config.yaml
norm: "rmsnorm"
norm_eps: 1e-05
beta1: 0.9
final_lr_fraction: 0.05
Each number is 128 + 24 x the weight over the matrix's rms, rounded and kept within 0 to 255. Layers, rows and columns count from 0.

# layer 5 MLP up, 512x256, rms 0.0707, rows 2-10, columns 0-255
[[ 97 146 118 128 158 134 127 125 104  75 137 122 166 106 192 129 150 140 139 153 117  98 132 139 163 108 139 118 111 124 130 137 101 114 123 121  88 130 144 124 142 174 127 142 116 150 106 155 100 112 145 140 134 140 128 147 131 144 148 114  96 128 108 143 154 125 169 157 100 127 133 100 129 164 155 138  78 126 138 145 152 138 131 107 114 151 128 114 143 137 145 127 155 131  89 162 142 137 131 121 147  98 131 104 108 102  96 127 186 105 152 136 137 167 148 111 136 141 140 140 151 115 176 146 138 102 127 113 105 103 144 126 147  86 129 114 116 114 115 130 121 108 139 134 136 118 102 125 125 107 166 121 133 110 123 131 128 131 144 139  68 141 115 118 106 151 128 137 145  98  99 131  87  95 162 116 147  85  88 129 132 123 137 130 135 142 142  85 126 147 100 132 149  89 104 111 123 161 111 103 118 185 101 154 130 142 123 128 147 125 126 141 111 152 142 159  97 135  75 141 143 118 131 124 123 112 137 106 106 159 124 120 119 121 163  60 133 116 159 107 113 116 140 112 135 119 148 133 105 110 104 146 117 130 119  92]
 [162 143 118  90 155 109 113 154 139  81 122 132 141 122 147  97  97 116 179  83 122 137 128 154 135 163 124 152 111 119 118 116 124 133 143 111 154 155 137 157 125 100 130 129 103 140 142 118 141 134 118 118 119  85 125 155 143 136 161  80 143  74  91 104 131 121 130  97 115 132 142 115 140 140 126 142 149 135 103 100 126  89 126 138 115 138  98  89 168 113 133 146 108 100 118 113 126 135 144 104 130 164 114  80  98 130 125  97  95 118 125 161  84  68 120 163 128 151 115 182 136 158 126 117 122  95 140 130 105 134 159 119 127 132 127 155 157 123 133 100 159 104 149  98 120 143 112 112 117 101 167 142 111 137 147 169 117  69 110 122 128 149 166 115 146 126 144 120 202 119 135 171 116 133 178 134 118 108 128  90 155 101 121  79 142 149 130 145  80 145 123  80 153  60 155 121 124 129 135 110 158 153 142  84 106 158 156 120 124  73 127 118 124  97 125 141 127 126 152 122 123 164 101 135  98 121 131 157 103 158  80 186 152 148 148 121 129 131 125  93 103 172 145 124 158 120 110 115 118 133 120 130 142 134 128 175]
 [164 128 145 118  91  89 117 128 109 145 140 111 132 117 112 167 118 118 127 124 146 133 134  96 137 141 154 137 128 152 123  99 119 128  97 145 167  79 159  92 125 115  98 132 107 140 152 153 102 168 134 144 109 121 120 140 106 126 112 108 145 127 150 116 154 155 111 101  95  81 123 164 126 165  98  98 179 133 134  73 112 184 143 144 163 129  93  85 148 107 101 120 133 179 115 146 139 123 138 106 129 148 114 131  76 101  68  71 134 107 136 123 140 106 115  90 114 143 121 117 157 119 128 138  85 128 125  83 166 131 128 164 129 141 107 109 140  98 103 136 114 117 145 104 138 167 194 138 148 115 114 125 123 119 145  90 109  97 143 129 124 134 125  96  78  99 145 136 175 165 155 179 142 138 146 149 124 111 121  89 125 113 170 140 131 119 106 144  96 113 138 130 175 144 114  99 148 103 123 111 132  73 156 116 113 138 154 128 111  91 144 104 111 128 170 146 163 112 172 159 140  97 120 172  98 111 134  78 132 130 109 133 144 148 130 108 155 137 112 124 128 107 107 105 129 118 109 103 120 149 117 135 109 129 141 149]
 [156  97 111  91 120 112 168 138 128  99  87 127 160 152 115 150 169 121 169 151 144 112 110 118  94  92 122 138 138 166  88 126 174 133 107  98 101  70 127 126 164  96 128  83 126 102 136  90 152 155 155 139 119 115 134 138 106 114 100 102 175 144 123 124 154 129 116 106 101 133 129 148 127 100  76  99 127 127 103 130 118 119 127 152 129  92 121 137 113 120 100 120  86  93 147 129 137 149 133 140  95 131 116 172  92 138 141 129 120 132  93 151 121 119 127 136 150 126 117 124 128 135 145  79 120  94 141 129 157 149 139 121 101 207 107 125 148  98 138 132 126 122  74 124 121 140 126 141 164 127 143 126 125 158 146 156 123  81 154 112 127 131 130 148 134 114 153  96 138 107 110 171 143 142 140 168 137 119 110  68 124 139 151 141 137 111 150 137 128 128 108  94  97 132 161 125 109 142 130 166 136 124 131 105 143 141 105 151 115 118 155 102 101 172 121 117 150 119 114 142 107 110 110 139 154 131 121 112 132 102 121 148 105 111 152 171 113 110 136 110 122 116 112 123 148 127 116 120 116 147 138 143 122  90 144 127]
 [ 69 125 113 156 180 120 120 148 128 127 134 100 175 114 118 108 119 144 110 172 132 139 148 134 110 126 178 161 118 110 124 135 176 153 156 175  83 142 110 114 165 119 127 146 112 105 133 113 145 112 172 105 142 150 144 107 137 104 145 137  97 157 146 119 138 124 132 123  91  97 125 109 110 157 143 152  99 110 129 159  85 113 162  70  98  94  98 114 149 146  92 127 156 172 108 142  99 127 100 140 109 139 126 126 128 151 131 130 132 137  73 178 156  71 143 114  93 138 144  84 142 134 128 142 161 111  99 143 103 139 102 117 123 158 106 136  80 164 130 113 106 131 116 117 144 137 151 126 138 112 137 130 143 148 124 168 117 131 114 131 121 111 131 154 118 152 125 130 124 143 154 108 122 144 163 132 114 133 164 165  96 148 135 152 114 112 139 147 144 140 117 143 174 116 141 149 134 121 100 119 134 100 128  99 159 132 129 138 113 101 129 155  72 169 115 126  99 168 167  87 142 120 103 145 129 148 115 145 124 123 138 142  64 131 158 156 118 147 147 132  98 125 128 145 116 147  94  89  81 117 127 112 164  80 145 149]
 [129 171 131 115 116 119 160 117 141 130 127 127  96 141  92 101 129 164 133  83 158 124  99 158 145 131 149 134 118 130 124  90 139 103 172 148 141 159 113 148  87 123 150 132 144 155 119 183 139 120 120  98 136  99 140 143 181 135 118 120 102 142 111 114 136 105 158 137 119  91  96 122 112  94 123 124 173 151 143 131 141 166 164 172 145 124 142 123 185 125 126  68 140 108 116 142 128 145 130 120 116  53 123 143 136 122 105 128 128 115 151 177 142 124 129 130 146 116 170 120  98 121 141 205 136  84 176 110 102 134 145 163 120 138 120  98 132 127 111 110 121 122 126 131 120  99 178 134 126 141  49 123 157 107 111 133 150 141 137  97 176 108 133 104 171 132  94 112 112  90  96  97 143 119 126  99 109 101 113 182 134  94 112  88 143 104 109 170 122 135 135 119 169 144 131 138 107 115 131 128  66 119 120 116 120 117 103  69 151 138 125 134 114 164 117 176 108  86 115 113 145  86 147  98 121 116 130 157 115 108 124 148 125 108 131 110 167 180 128 144 130  96 116 140 111 101 156 120 136 121 106 171 122  85 142 130]
 [163 112 153 161  98 141 117 118 117 116 119 107 142 164 111 115 114 142  98 148 149  92 118  88 135 126 156 174 124 125 144 118 107 125 115 134 174 106 115 123 133 141 138 146 124 121 125 128 149 149 139 158 139 110  53 127 133 112 126 159 128 168 150 156 123 136 104 165 143 163  96  92 153 124  89 102 146 127 159  82 148 136 124 128 138 155 131 156 138 168 105 114 111 125 108 131 146 111 132 153 111  80 120  98 122 139 140 172 114 145  93 122 105 124  62 131 111 144 127 149 128  88 150 112 107 137 115 154 175 111  97 118 145 113 122 108 145 113 121 110 111 112 116 134 156 132 135 119 134 126  93 198 113 146  95 108 157 121 148 144 119 141 132 131 165 105 139 119  70  81  83 133 151 147 140  83 123 108 190 185 132  88 140 128 169 150 124 114 182 137 118  96 138 139 151 154 120 164 128 205 110 123 173 113 129 122 133 140 148 115 135 125 159 137 151 118 166 138  86 137 114 109  95 129 107 190 139 131 109  96 101 171 163 135 113 134 158 184  88 156  70 147 108 188 123 146 111 133 119 103 115 130 132 135 128 135]
 [164 112 124 165 101 111 107 164 155  81 157 128  81 126 161 144 145  98 152  98 158 124 138 156 111 129  94 172  81 169  91 187  67  99 133 149  82 118 159 144 166 170 144 153 105 139 128  72 108 125 128 118  98  95 130 109 125 178 165 114  79 138 143 136 131 114 109 160 153 100 123 148 134 184 131 142 123 120 142 153 147 138 109 145 111 121 108  74 125 144 155 156 139 134 145  83 149 122 126 125 123 106  89 164 166 139 135 132 164 162 130 135 139 151 149 102 139 113  91 134 161 133 142 109 134 122 129 157 116 140 114 129 116  76 126 116 121 111 123 128 132 148 138 119 172 108 126  99 136 110 133 135  99 148 124  97 109 164 182 132 157 149 150 131 115 127  74 118 136 133  78  48 150 157 145 144 119 160 141  98 140 107 141 150 129 131 121 173 129 123 153 103 129 169 182 146 134 133 185  75 124 180 114 139 120 143 131  99 121 123  89 119 138 159 136 160 125  94 135 117 174 150 121 130 101 122  96 125 141  81 144 138 110 131 158 129 127 176 132 145 132 148 174 119 121  93 123 117  94 136  84 120 143 119 124 126]
 [107 145 122 149 133 144 159 122 178 138 177  95 145 118 170 119 115 184 138 129 118 134 137 141 150 137 154 146 129  85 116 141 138 123  94 187 105 123 100 135  98 164 140 161 174  85 141 159 142 135 126 192 143 118 144  90 147 146 103 156 150 121 131 185 128 143 108 173 109 117 121 143 123 130 162 119 163 141 149 108 106 178 128 157 144 114 121 177 137 110 115 122  97  87 147 126 140 130 124 156 132 132 170 113 152 101 158 131 101  98 155 149 152  98 123  65 124 104 123 134 102 125 106 143 135 111 142 148 107  94 115 150 166  91 154 136 167 110 116 127 111 125 130 140 131 148 119 129 116 119 155 122 120 121 121 140 151 147 101  85 121  90 143 136  89 159  82 111  76 141  97 113 148 172 130  78 124 154 119 154 108 151 146  95 167 102 110 146 182  89 198 143 144  95 105 165 133  98 132  99 135 106 100 145 127 101 136 113 128 100 134 136 161 124 109 131 110 114 104 158  78 122 109 112 152 146 131 151  90 120 129 108 148 162 157 163 151  98 112 167 148 126 149 133 153  88 130 141 128 124 107 187 108  95 106 143]]
# layer 5 MLP down (transposed), 512x256, rms 0.0663, rows 2-10, columns 0-255
[[146 120 143 103  94 120 150 109 155 184 111 146 131 153  98 131 137 112 117 110 142 129 141 102 111 136 122 112 113 130 142 161 119 123 127 134 142 135 112 157 118 134 184 133 119 133 140  97 144 149 131 107 138 153 109 144 122 126 133 151 159 132 118 117 119 105 124 114 140 141 107 117 129 116 113 131 144 128 112 140 108 123 106 139 127 120 127 122 111 140 114 139 112 146 141 126 112 141 110 119 103 141 137 154 135 131 145 110 103 138 147 120 146 102 134 143 136 112 118 104 123 132  98 149 126 120 114 131 149 168 139 134  95 157 138 132 133 135 148 154 140 150 145 101 128 138 150  93 146 162 102 128 121 123 133 145 138 124 131 128 126 117 117 142 131 124 115 117  98 157 109 162 155 143 149 142 116 138 141 137 145 151 147 128 127 136 134 170  95 154 142 152 127 127 154 150 134 111  88 125 136  72 151 118 136  99 161 111  91 155 137 117 134  94 127 102 132 109 161 128 152 130  98 117 124 135 105 149 130 103 122 107 169 139  99 164 127 127 131 147 137 148 126 140 153 146 105 105 116 123 144 139 123 119 136 130]
 [127 125 136 104 121 157  87 106 130 125 119  96 178 120 128 146 129 143 125 112 128 106 201 129 150  71 136 138 157 123 132 116 103 120  78 159 122 136 139 142  98 159 105 138 166 131 156 110 160 133 107 152  94 149  89 123 124 109 128 125 113 118  85 157  92 155 120 103  87 118 138 108 153  79 131 122 135 152  91 132 150 128 141 137 135 122 158 173 117 135  93 120 104 127 127 117 195 110 107 140  93 117 154 149 153 143 172 150 171 110 152  99 176  93 129 108 167 134  93  93 147 163 147 150 130 111 146 115 147 130 100 163 149 140 150 114  98 104 135 149 134 143 164 134 106  94 165 129 102 157  83  80 126 144 158 143 121 110  98 142 133 109 114 114 131 119 124 121 116 110 139 124 106 169 105 140 132 127 157 110  89  96 161  88 176 104 111 104 156 115 139 163 111 155 107 133 154 115 118 103 143 106 103  98 153 114 158 152 128 113 152 123 118 143 154 148 110 156 121 154 167 171 105 136 143 151  99 117 125  96 143 154 106 137 124 118 164 141 112 127 124 117 135 110 118 125 128 128 133 105 126 108 163 120  84 115]
 [ 87  94 100 116 134 133 136 111 157 132 126 111  86 144 133 129  94 104 122 120  88 108 109 139 112 142 128  75 137  96 122 145  79 150 117 155  71 186  88 150 101  96 125 155 201  97 101 132 137  98 145 122 150 133 120 111 147 163 111 123 130 103 124 106  76 145 174 155 101 151  89 112 138 135 109 136 104 115 126 185 135 103 151 138 119 157 100 122 127  63 109 125 147 139  97 109 146 158 154 134 100 171 104 126 166 121 176 174 118 139  99 146 104 140 122 137 129 147 156 153 119 100 131 133 138  80 120 135 116 113  84 117 130 117 112 130 110 154 126 117 132 148 113 103 168 111 131 160 134  72 170 160 139 100 132 143 135 143 150 140 166 164 128 162 142 135 104 135 123 111 122 120 115  90  79 100 129 135 133 104 156 155  79 123 151 142 111 145 155  95 128 146 118 143 148  95 131 120 161 109 111 121 100 141 111 128  94 168 140 139 148 119 139 123 110 106 113 124 119 146 113 111 139 105 131 199 132 157 111 118 125  90  96 117 106 122 126 131 177 131 167 148 165 142 118  95 111 166 130 107 161 100 124  97 136 135]
 [102 155 126 114 131 129  82 137 147 124 146 124 125 118 111 163 131 123  90 112 108 144 144 127 145 130 137  96 119  88 136 120 134 138  98 114 180 180 126 126 126 169 135 105 139 151 117 138  96 118 137 150 166 130 109 117 150  94 142 103 118 151  96 119 132 154 124 134 154 106 163 123 147 129 130 120 105 104 117 117 153 137 131 107 141 124 154 136 170 150 146 144 106 155 156 129 137 150 139 144 159 174 131  91 140 147 104 114 113 118 156 130 141 131 137 147 121 119 192 132 135 138 155 163 110 134 109 163 170 104 134 128 159  92 147 115  89 129 131 131 110 156 136 115 134  86 121 117 141 123 102 111 170 106 102  95 149 127 138 139 113 122 113 150 100 150 121  93 125 115 162 136 114 184 136 123 127 176 128 158 130 139  94 135  66 150 112 159  97 116 146  96 117 137 145 103  93 139 116 103 141 164 109  63 134 144 168  84 114 121 123 135 150 128 122 137 116 105 168 123 129 118 132 132 137 131 109 131 137 176 161 195 154 117  68 114 133 132 139 136 142 125 154 124 130 162 139 172 107 144 143 134 123 118 100 104]
 [165 143 152 121  72 145  81 119 133 153 105 110 131 124  67 147 136 130  97  96 122 120 134 120 113 106 114 126 160 120 178 106 106  95 150 105 164 101 134 112 161 133 149 137 119 147 110 133 160 128 104 114 101 109 123 126 110 134 145 121 116 127 102 161 124 133 116 126 118 136 148 107 137 116 151 131 145 143 114 102 104 162 126 159 161 150 174 128 173 167 174 150 148  65 139  96 141 127 202 114 180 127 134 113 118 158 119 168 114 119 107 163 112 122 131 143 144 133 126 145 124  94 136 126  89 136 113  96 129 111 125 141 103 134 164 143 105 176 190 127 106 135 145 103 135 145 119  93 113 155 156  86 112  97 136  93 109 141 113 121 104 127  93 145  98 121 145 178 152 127 107 122 164 124 129 103 142 158 120  99 136  95 235 146 161 146 112  72 104 119 103  75  91 149 104 135 134  92 154 134 163 145 138 126 117 141 170 153  98 139 149 108 123 107 135 108 121  84  89 123 154 123 126 132 145 174 146 127 130 132 103 110 140  99 101 119  92 103 108 102 126  94 104 104 116  85 139 118 143 139 103  78 119 133 123 103]
 [178 135 119 110 133 119 136 124  78 129 162 151 118 160 118 127 156 108 130 132 151 132 117 126 124 110 141 153 130 108 150 131 100 133 122 143 111 106 152  99 126 163  70 123 150 133 122 120 126 121 171 142 130 167 152 142  73  87 180 131 105  92 147  98  91 120  95 161  52 123 134 116 169 100 137 124 111 142  82 101 182 179 153 105 133 128 147 144 112 122 135 137 124 131 136 127 147 160  91 180 169 101 115 116 117 158 152 158 127 111 120 104 145 123 135 128 109 138 110 149 132 178 110  88 118 124 112 112 126 145 125 134 104 120 130 136 118 155 152 162 131 134 118 130 129 120  81 155 123  90 186 144 165 130 109 108 112 127 142 136  81 151 130 159 107 140 105 141 157 128 155 133 135 141 110 135 158 140 102  89  92 133 110 169 109 108 146 117 152 132 167 123  81  63 124 131  94 128 119 142 149 148 138 117 135 210 119 112 126 142 126 123 147 146 124 115 149 109 114 100 139 129 112 148 145 137  97 124 128 161 103 106 146 146 116 136 101 125 118  96 155 156 143 110 145 130 125 114 150 125 177 108 113 126 149 162]
 [104 120 152 105 134 107 150 118 120 140 119 118 105 113 164  89 162 106 164 163 105 148 118 173 118 169 143 144 160 105 143 198 125 142 121 107  97 147 103 108 166 111 126  79 112  64 175 132 140 151 120  98 110 174 147 150 133 140 124 114 166  87 151  27 126 113 118 141 147 114 130 165 127 126 168 125 161  87 130 156 145 123 141 154 161 106 107 126 146 141 157 121  96 113 115 147 141 111 144  85 111 181 128 114  74 127 143 118 127 130 177 142 103 132 143 110 122 120 143 130  95 121 121 103 120 106 167 117 132 100 153 128 109 154 105 149 164 187 128  96  85  94 149 127 146 159 129 171  62 168 131 121 143 125 133 137 118 132 107 133 117 107  90 127 165  97 148  99 147 104 115 114 138 172 138  89 114 100 124 115 146 125 136 119 120 138 118 142 138 104 117 155 107 111  96  93 126 107 160  82  86 111 102  97  84 109 125 127 131  84 143 147 138 114 111 165 135 114 174  80 137 127 129 102  91  63 158 113 151  94 170 129 145 138 114 114 114 142 131 114 139 140 159 120 138 150 151 140 167 137 132 163 147  93 127  92]
 [ 91 108 134 110 116 140 130 129 133 127 102 134 162  92 114 136  95 146 141 149 100 179 124 149 121 149 168 140 174 114 105  92 138 139 102 156 114  77 117  97 128 107 193  90 153 168 141 153 168 137 139 166 141 133 148  93 112 130 180 113 112  97 113 109 154 165 140  90 138 135 152 149 144 142  97 137 113 125 128 109 103 155 199 138 111 132 142 105 147 122 128 115  97 140  74  72 114 111 150 151 102 148 150 140 103 141 183 143 110 128 121 126 131 100 130 123  96 131  91 100 123 165 161 190  94 159  96 124 156 157 116 111 127 138 127 135 173 105 118 137 105 162  92 127 137 103 172 118 129 109 119 178  94  86 162 135  98 149 119 126 129 119 156 133 140  89 155  64 137 163  96 117 151 142 103  94 150 121 143 146 113 141 131  91 144 102 134 122 111 107 119 126 127 141 172 127 166 118 130 141 134 159 138 136 137 149 142 171  99 106 129 123 102  69 140 139 162  99 123 102 141 115 118  84  90 117 187 118  80 124 135 130  94 128 145 124 139 128  93 129 148 132  92 147 159 154 139  63 117 109 125 153 138  93 126 103]
 [114 132 128 100 104 139 121 111 113 147 116 120 136 107 163 117  93 145 103 149 150 104 144 165 138 126 117 144 142 136 176 161  88 179 181 149 124 170 114 125  94 148 162 143 113 141 120 127 131 122 125 141 124 155 130 164 116 119 173 130  87 139 102  98 121 119 157 129 176 104 153 137 107 110 145 106 110 122 122 152 120 118 171 138 144 165 134 128 166  80 134 106 149 112 114 124 127 163 135 129  97 126 138  92  67 170 119 117 139 104 128 110 125 123 121 108 145 104 126  98 124 125 117 182 147 140  98 126 116 120 115 113 102 109 129 121 123 116 177 121 111  66 157 125 139 158 105 165 120 151 173 134 152 129 135 147 104 144 122 191 127 157 118 163 133 138 122 130 168 148 101 140 120 147 125 122 170 150 158 183  75 164 160 149 111 135 143 128  97 189  90 152 125 155 139 113 108 128 157 187 126 118 143  90 119 128 144 107 116 144 131 119 138 129 146 143  79 110 160  96 162 119 102  68 152 108 169 149  95 101 140 200  89 129  91 140 167 147 163 100 145 133  98 149 170 180  98 125 164 132 104 109 108 102  82 152]]
# layer 5 MLP gate, 512x256, rms 0.0686, rows 3-11, columns 0-255
[[108 150 129 120 125 159 121 150 165 124 189 167 152 132 140 127 135 131 170 126 185 129 137 141 118 148 122 162  98 121 130 100 135 139 111 103 164 133 134 126 110 112  93 178 150 155 125  71 156 137 138 120 129 120 158 130 147  91 126 128 144  85 162 162 121 139 112 119 154 177 118 160 139 105 113 128 137 150  83 152 106 188 113 128 140 138 133 121 164 125 123 108 129 109 148 116 111 131 125 144 127 157 128 129 146 109 118 179 101 120  82 154  81  72 175 106 119  91 107 198 157 162 145 109 149 103 132 140  94 147 168 108 108 154 110 128 141 119 165 130  92  96 144 123 122 110  96 123 208 110 121 114 142 191 126 161 102  90 121 113 133 110 138 116 133 104 164 131 131 114 162 152 146 146 119 156 118 128  87  94 130 131 147 130  93 132 110 138  85 150 103 138 136 114 128 149 103 143 116 121  80 115 129 135 116 149 132 149 105 133 157 126 123 136 123 124 142 125 136 115 120 135 129 116  84 153 130 136 103  95  76 125  68 171 140 118  99 167 157 125 114 136 143 151  95 173 119 153 101 117 131 129 118 129 175 130]
 [ 99 113 185 155 101 162 120 112 161 162 140 120  98  64 101 148 124 155 113 144 179 145 115 113 126 115 124 151 150 129 105 133 112 125 134 118 144 102 132 151 124 146 113 122 110 141 116  78 130 136  90  73 139 163 136 169 129 137  68 120 116 157 105 131 156 132  91  98 125 108 153 120 141 133 135  79 144 104 135 105 129 118 102  64 113 109  97 129 117 107 147 164 131 130 119 106 133 135 111 163 100 183 170 174 179 112 122 118 135 156 148 168 127  81 155  92 118 113 137  83 136 123 111 138  65 131 155 109 109 129 149 107 160 120  95 128 125  99 114 120 129 156 154 133 109 110  99  89  92 135 134 112 115 160 157 121 144 146 147 132 157 128  97 144 158 101 122 111 150 131 136 152 106 114 153 143 115 145 111 126 128 139 121 150 146 105 132 163 154 144 146 138 155 116 176 101  91 154 179 168 144 118 149 139 122  77 164 104  86 142 133 172 127 102 126  89 126 119 154 151 152 110 130 167 128 167  98 124 134 108 103 108 174 105 112 162 115 181 137 127 167 148  97 152 134  86 121 165 119 118 135 117 100 131 126 182]
 [ 98 139 109 140 128  97 119 117 127  88 106 132  76 156 106  83 120 128 166 180 126 118 161 143 142  91 147 142 125 147 117 130  93 166 140 151 100 146 169 136 146 128 117 138 157 103 119 131 124 131  97 120 116 136 164 124 125 122 143 131 119 136 126 116 144 147 105 128 131 160 173 147  90 136 125 165 108 132 124  97 117  95 144 129 113 109 133 126 100 125 176 144 135 135 129 102 119  96 129 159 120 116 161 138 136 140 110 161 151 124 138 108 161 169 100 109 160 128 147 151 148  89 123  97 122 133 155 118  81 111 153 105  96 128 133 105 123 124 113 139 159 117 115 172 111 120 110 147 118  97 172 173 133 115 138 120 134 105 144 134 103 105 145 121 148 131 145 104 115  95 142 177 129  96  98 120 142 170 116  50 100 109 117 162 122 107 124 117 149 130 134 140 146 132 119 136 150 105 189 191 107 101 107 143 119 123 158 176 137 169 117 153 164 130 156 121 106 137 109 147 148 144 100 152  89 177  94 120 122 103  78 139  92 143 163 129 125 135 140 145 129 135 132 144 104 158 114 119 136  86  88 172 158 139 105 139]
 [154 109 158 121 132 131  53 154 137 145  94 158  88  82 130  97  99 120  80 153 170 145 156 118 142  68 164 122  88 124 124 117 134 109 135 149 131  88 172 129  81 131 125 113 115 144 123 111 142 133 134 175 137 154 120 134 114 116 142 118 147 124 129 138 135 124 147 102  83 143 179 130 128 139  97 148 134 141 111  66  84  89 165  95 116 120 109 123 145 109 121 134 122 138 138 105 110  84 131 148 128 155 124 167 109 106 111 115 100 141 129 117 109 111  90 112 143 129 125 155 116  75 120 135  93 100 132  97 136 153 170 157 130 149  86 116 142 125 127 184 151 141 194 179 129 137 128 149 142 163 125 139  78 131 117 175 110 119 122  66 109  80 122 104 124 107 141  98 127 108 140 168 140 141 154 148 142 133 144 115 139 172 117 131 116 149 137 121 117  93 120 139 138 130 133 125 120 116 152 127 178  90 117  93 138 110 108 147 155 106 120 143 115 126 141 111 121 150 139 150 141 191 117  94 140 158 139  55 112  97 106 131 138 141 131 116 128 175 176 117 150 118 116 159 174 140 145 120 139  95 135 113 104 129 109 163]
 [ 99 110 100 134  99 119 108 131 108  80  77 148  89 136 152 117 127 133 133 171 120 141 118 108  65  75 133 136 139  70 111 138  92 103 125 134  82  85 118 119 113 133 106 158 118 139 135 124 102 147 119 150 133 108 127 148 127 142 146 130 136 141 140 149 117 127 132 133 168 123 165 118 113 131 116  98 115  66 156  82 134 135 139 103 102 106 103 113  96 183 143 126 138 102 154 169 181 115 134 152 133 173 119 154 102 118 122 155 106 158 148 121 141 157 145 124 174 167 105 129 124 103 136  84 147 118 138 124 151 158 113 115 158 132 110 110 134 135 145 135 146 167 138 127 120 141 121 201 132 105 131 128  99 114 131 114 148 131  91  98 128 156 141 140 110  99 162 160 133 122 146 137 136 152 135 107  95 133 140  92  73 159 189 143 112 163 136 113 119 117 118 140 118 149 105 127  78 129 175 133 153 123 150 155 152  87 111 164 128 112 107 113  75  97 126 116 109 108  88 131  82 117  90 108 150 137 117 103 112 124 104 114 112 153 114 135  70 124 150 143  99 158 148 151 131 161 119 115 152 106 139 100  91 152 151 105]
 [141 136 129 119 152 152 122 106 123 112 188 144 138  99 102  91  87 119  95 112 162 127 137 107 104 108 140 167 135 121 157 112 121 143 132 128 119 158 117 146 104 123 103 153 122 129 120 145 109 140 123 164  85 123 106  82 106 108 159 139 107 154  91 169 105 164 177 101 140 142 121 127 110 122 139 146 148 129 115 129 116 146 135  68 117 133 163 139  80 130 115 164 149 164 117  88 123 101 110 116 165 128 149  76 111 130 105 143 127 142 155 134 130 133 151 104 149 129 144 173 127 139  97 101  61 139 133 134 114 164 135 119 110 122 141  92 102 180 177 165 196 121 110 141 101 119 111  81 136 141 123 129  93 163 133 173  83 120 102 106 116 103 125 166 139 149 126 174 122 132 157 145  69 129 103 141 141 157 134 126 140 116 152 123 133 121 106 145 133 148 113 129 102 144 160 159 116 128 111 141 161 108 129 111 157 123  87 140 147 157 148 135 156 102 123  40 115 142 110 153  96 150 140 114 159 176  83 145  98 136 127 125  94 147 153 127 107 149  71 143 130  53 135 127 153 114 134  97  98 147 109  97 125 185 143 146]
 [137  81 100 148 124 143 149 174 153 125 173 187  97 157  80  98 122 120 112 144 171 109 124 132  90 129 133 161 100 130  90 139  95  79 170 143 141  91 133 148 144 138 101 168 146 140 119 117 129 125  92 114 156 139 138 111 139 126 101  98 123 137 172 128 109 131  71 152  96 145 159 101 165 173 186  67 171 105 114 147 121  99 102 109 137 132 107  74 163 119 168 137 148 131 132 101 123 141  94 122 167 119 147 114 110  89 133 148 138 163 128 120 136 103 117  85 122 140 169 117 151  69 102 124 117 110 134 113 140 109 150 121  88 103 118 126 155 116 113 102 143 102 147 142 191 140 113 141 111 139 132 139 107 128 178 116 105  94 109 166 112 124 107 135 159 118 115 169  99 148 154 135 107 109 128 176 109 130 139  98 162 146 146 127 130 148  87 101 163 168 100 145 117 145 183 146 131  68 131 137  88 163 187 118 122 118 145 126 161 162 100 121 143 110  79 115 103  99 127 139 155 166 109 109 132 121 118 136 127  82 118 101 117 115  87 133  95 140 146 153 167 191 123 138 103 131 115 151 116 108 171 123 136 127 133 182]
 [ 94 150 114 106 109 131 159 153  96 150  99 194 149  95 123 133  83 133 101 165 130 141 142 108  89 155 135 138 140 112 143 108  78 149 138 114 104 151 103 162 122 128 117 107  86 159 167 110 176 112 136 112 105 126 118 148 103 162 151 133 116  93 157 150 130 114 140 145 103 128 104 125 129 108 129 180 159 144  73 124  94  93 154 105 171 141 130 132 114 125 103 113 156 129 163 139 126 121  82 111 164 114  72 123 121 126 114 147  81 112 119 143 126 145 194  92 117 116 164 128 141 185 136  98 107 162 129 155 124 156  94 115 141  82 148 163 138 129 110 116 162 147 125 139  82 151 118  96 120 107 159 106 123 142 108 146 131 174 132 153  97  96 116 152 119 131 149 118 118 169 148 128 103 143 160 133 141 149  86 142 176 120 129 136 102 148 116  94 134 112 115 105 135 175 136 147 105 147 119 120 128  88 174 145  64 153 138 151 110  71 115 110 105 137 146 123 132 163 145 100  79 144 117 135 107 123 122 145 115 130 156 125 127 101 166 130 135 130 147 129 115 135 122 144 117 108 118 188 143  99 101 145 131 116 130 125]
 [143 161 134 140 102 147 116 112 121  77 140 110 176 111 135 130 115 116 156 154 125  97 129  90  83 158 126 143 125 131 140 120 139 100 103 110 125  97 150 133  78 155  92 166 132 136 135 133 197 100 126 125 131 113 132 143 125 124  96 122 120  95 131 146 124 138 153 154 165 103 122 139 160 138 148 101 145 143 108 142 129 141 149 123 140 120 106 122 103 225 144 170  69  94 103 122 174 137 121 111 106 158 109  96  99  86 152 127 132 121 126 103 128 106 124 120 163 121 149 132  85 151  62 101 168 146 147 114 132 151 147 126 112 107 131 139 158 123 131 136 123  90 155 130 115 159 140 134 149 158 115 125 134 171 184 127 100 147 115  93 119  90 153 121 161 111 138 164 101  86 122 133 141 143 133 135 144  81  58 140 143 141 128 132 127 146 131 107 148 127 119 133 116 170 173 179 147 118 151 110 163  96 116 180  91 153 185 130 114 134 107  98 138 126 168 147 122  83  77 127 149 110  94 193 158 128  93 120 112  78 125 131 148 154 127 111  91 132 123 142  96 168 134 121 120  90 133 124 115 123 141 145 146 139 126 128]]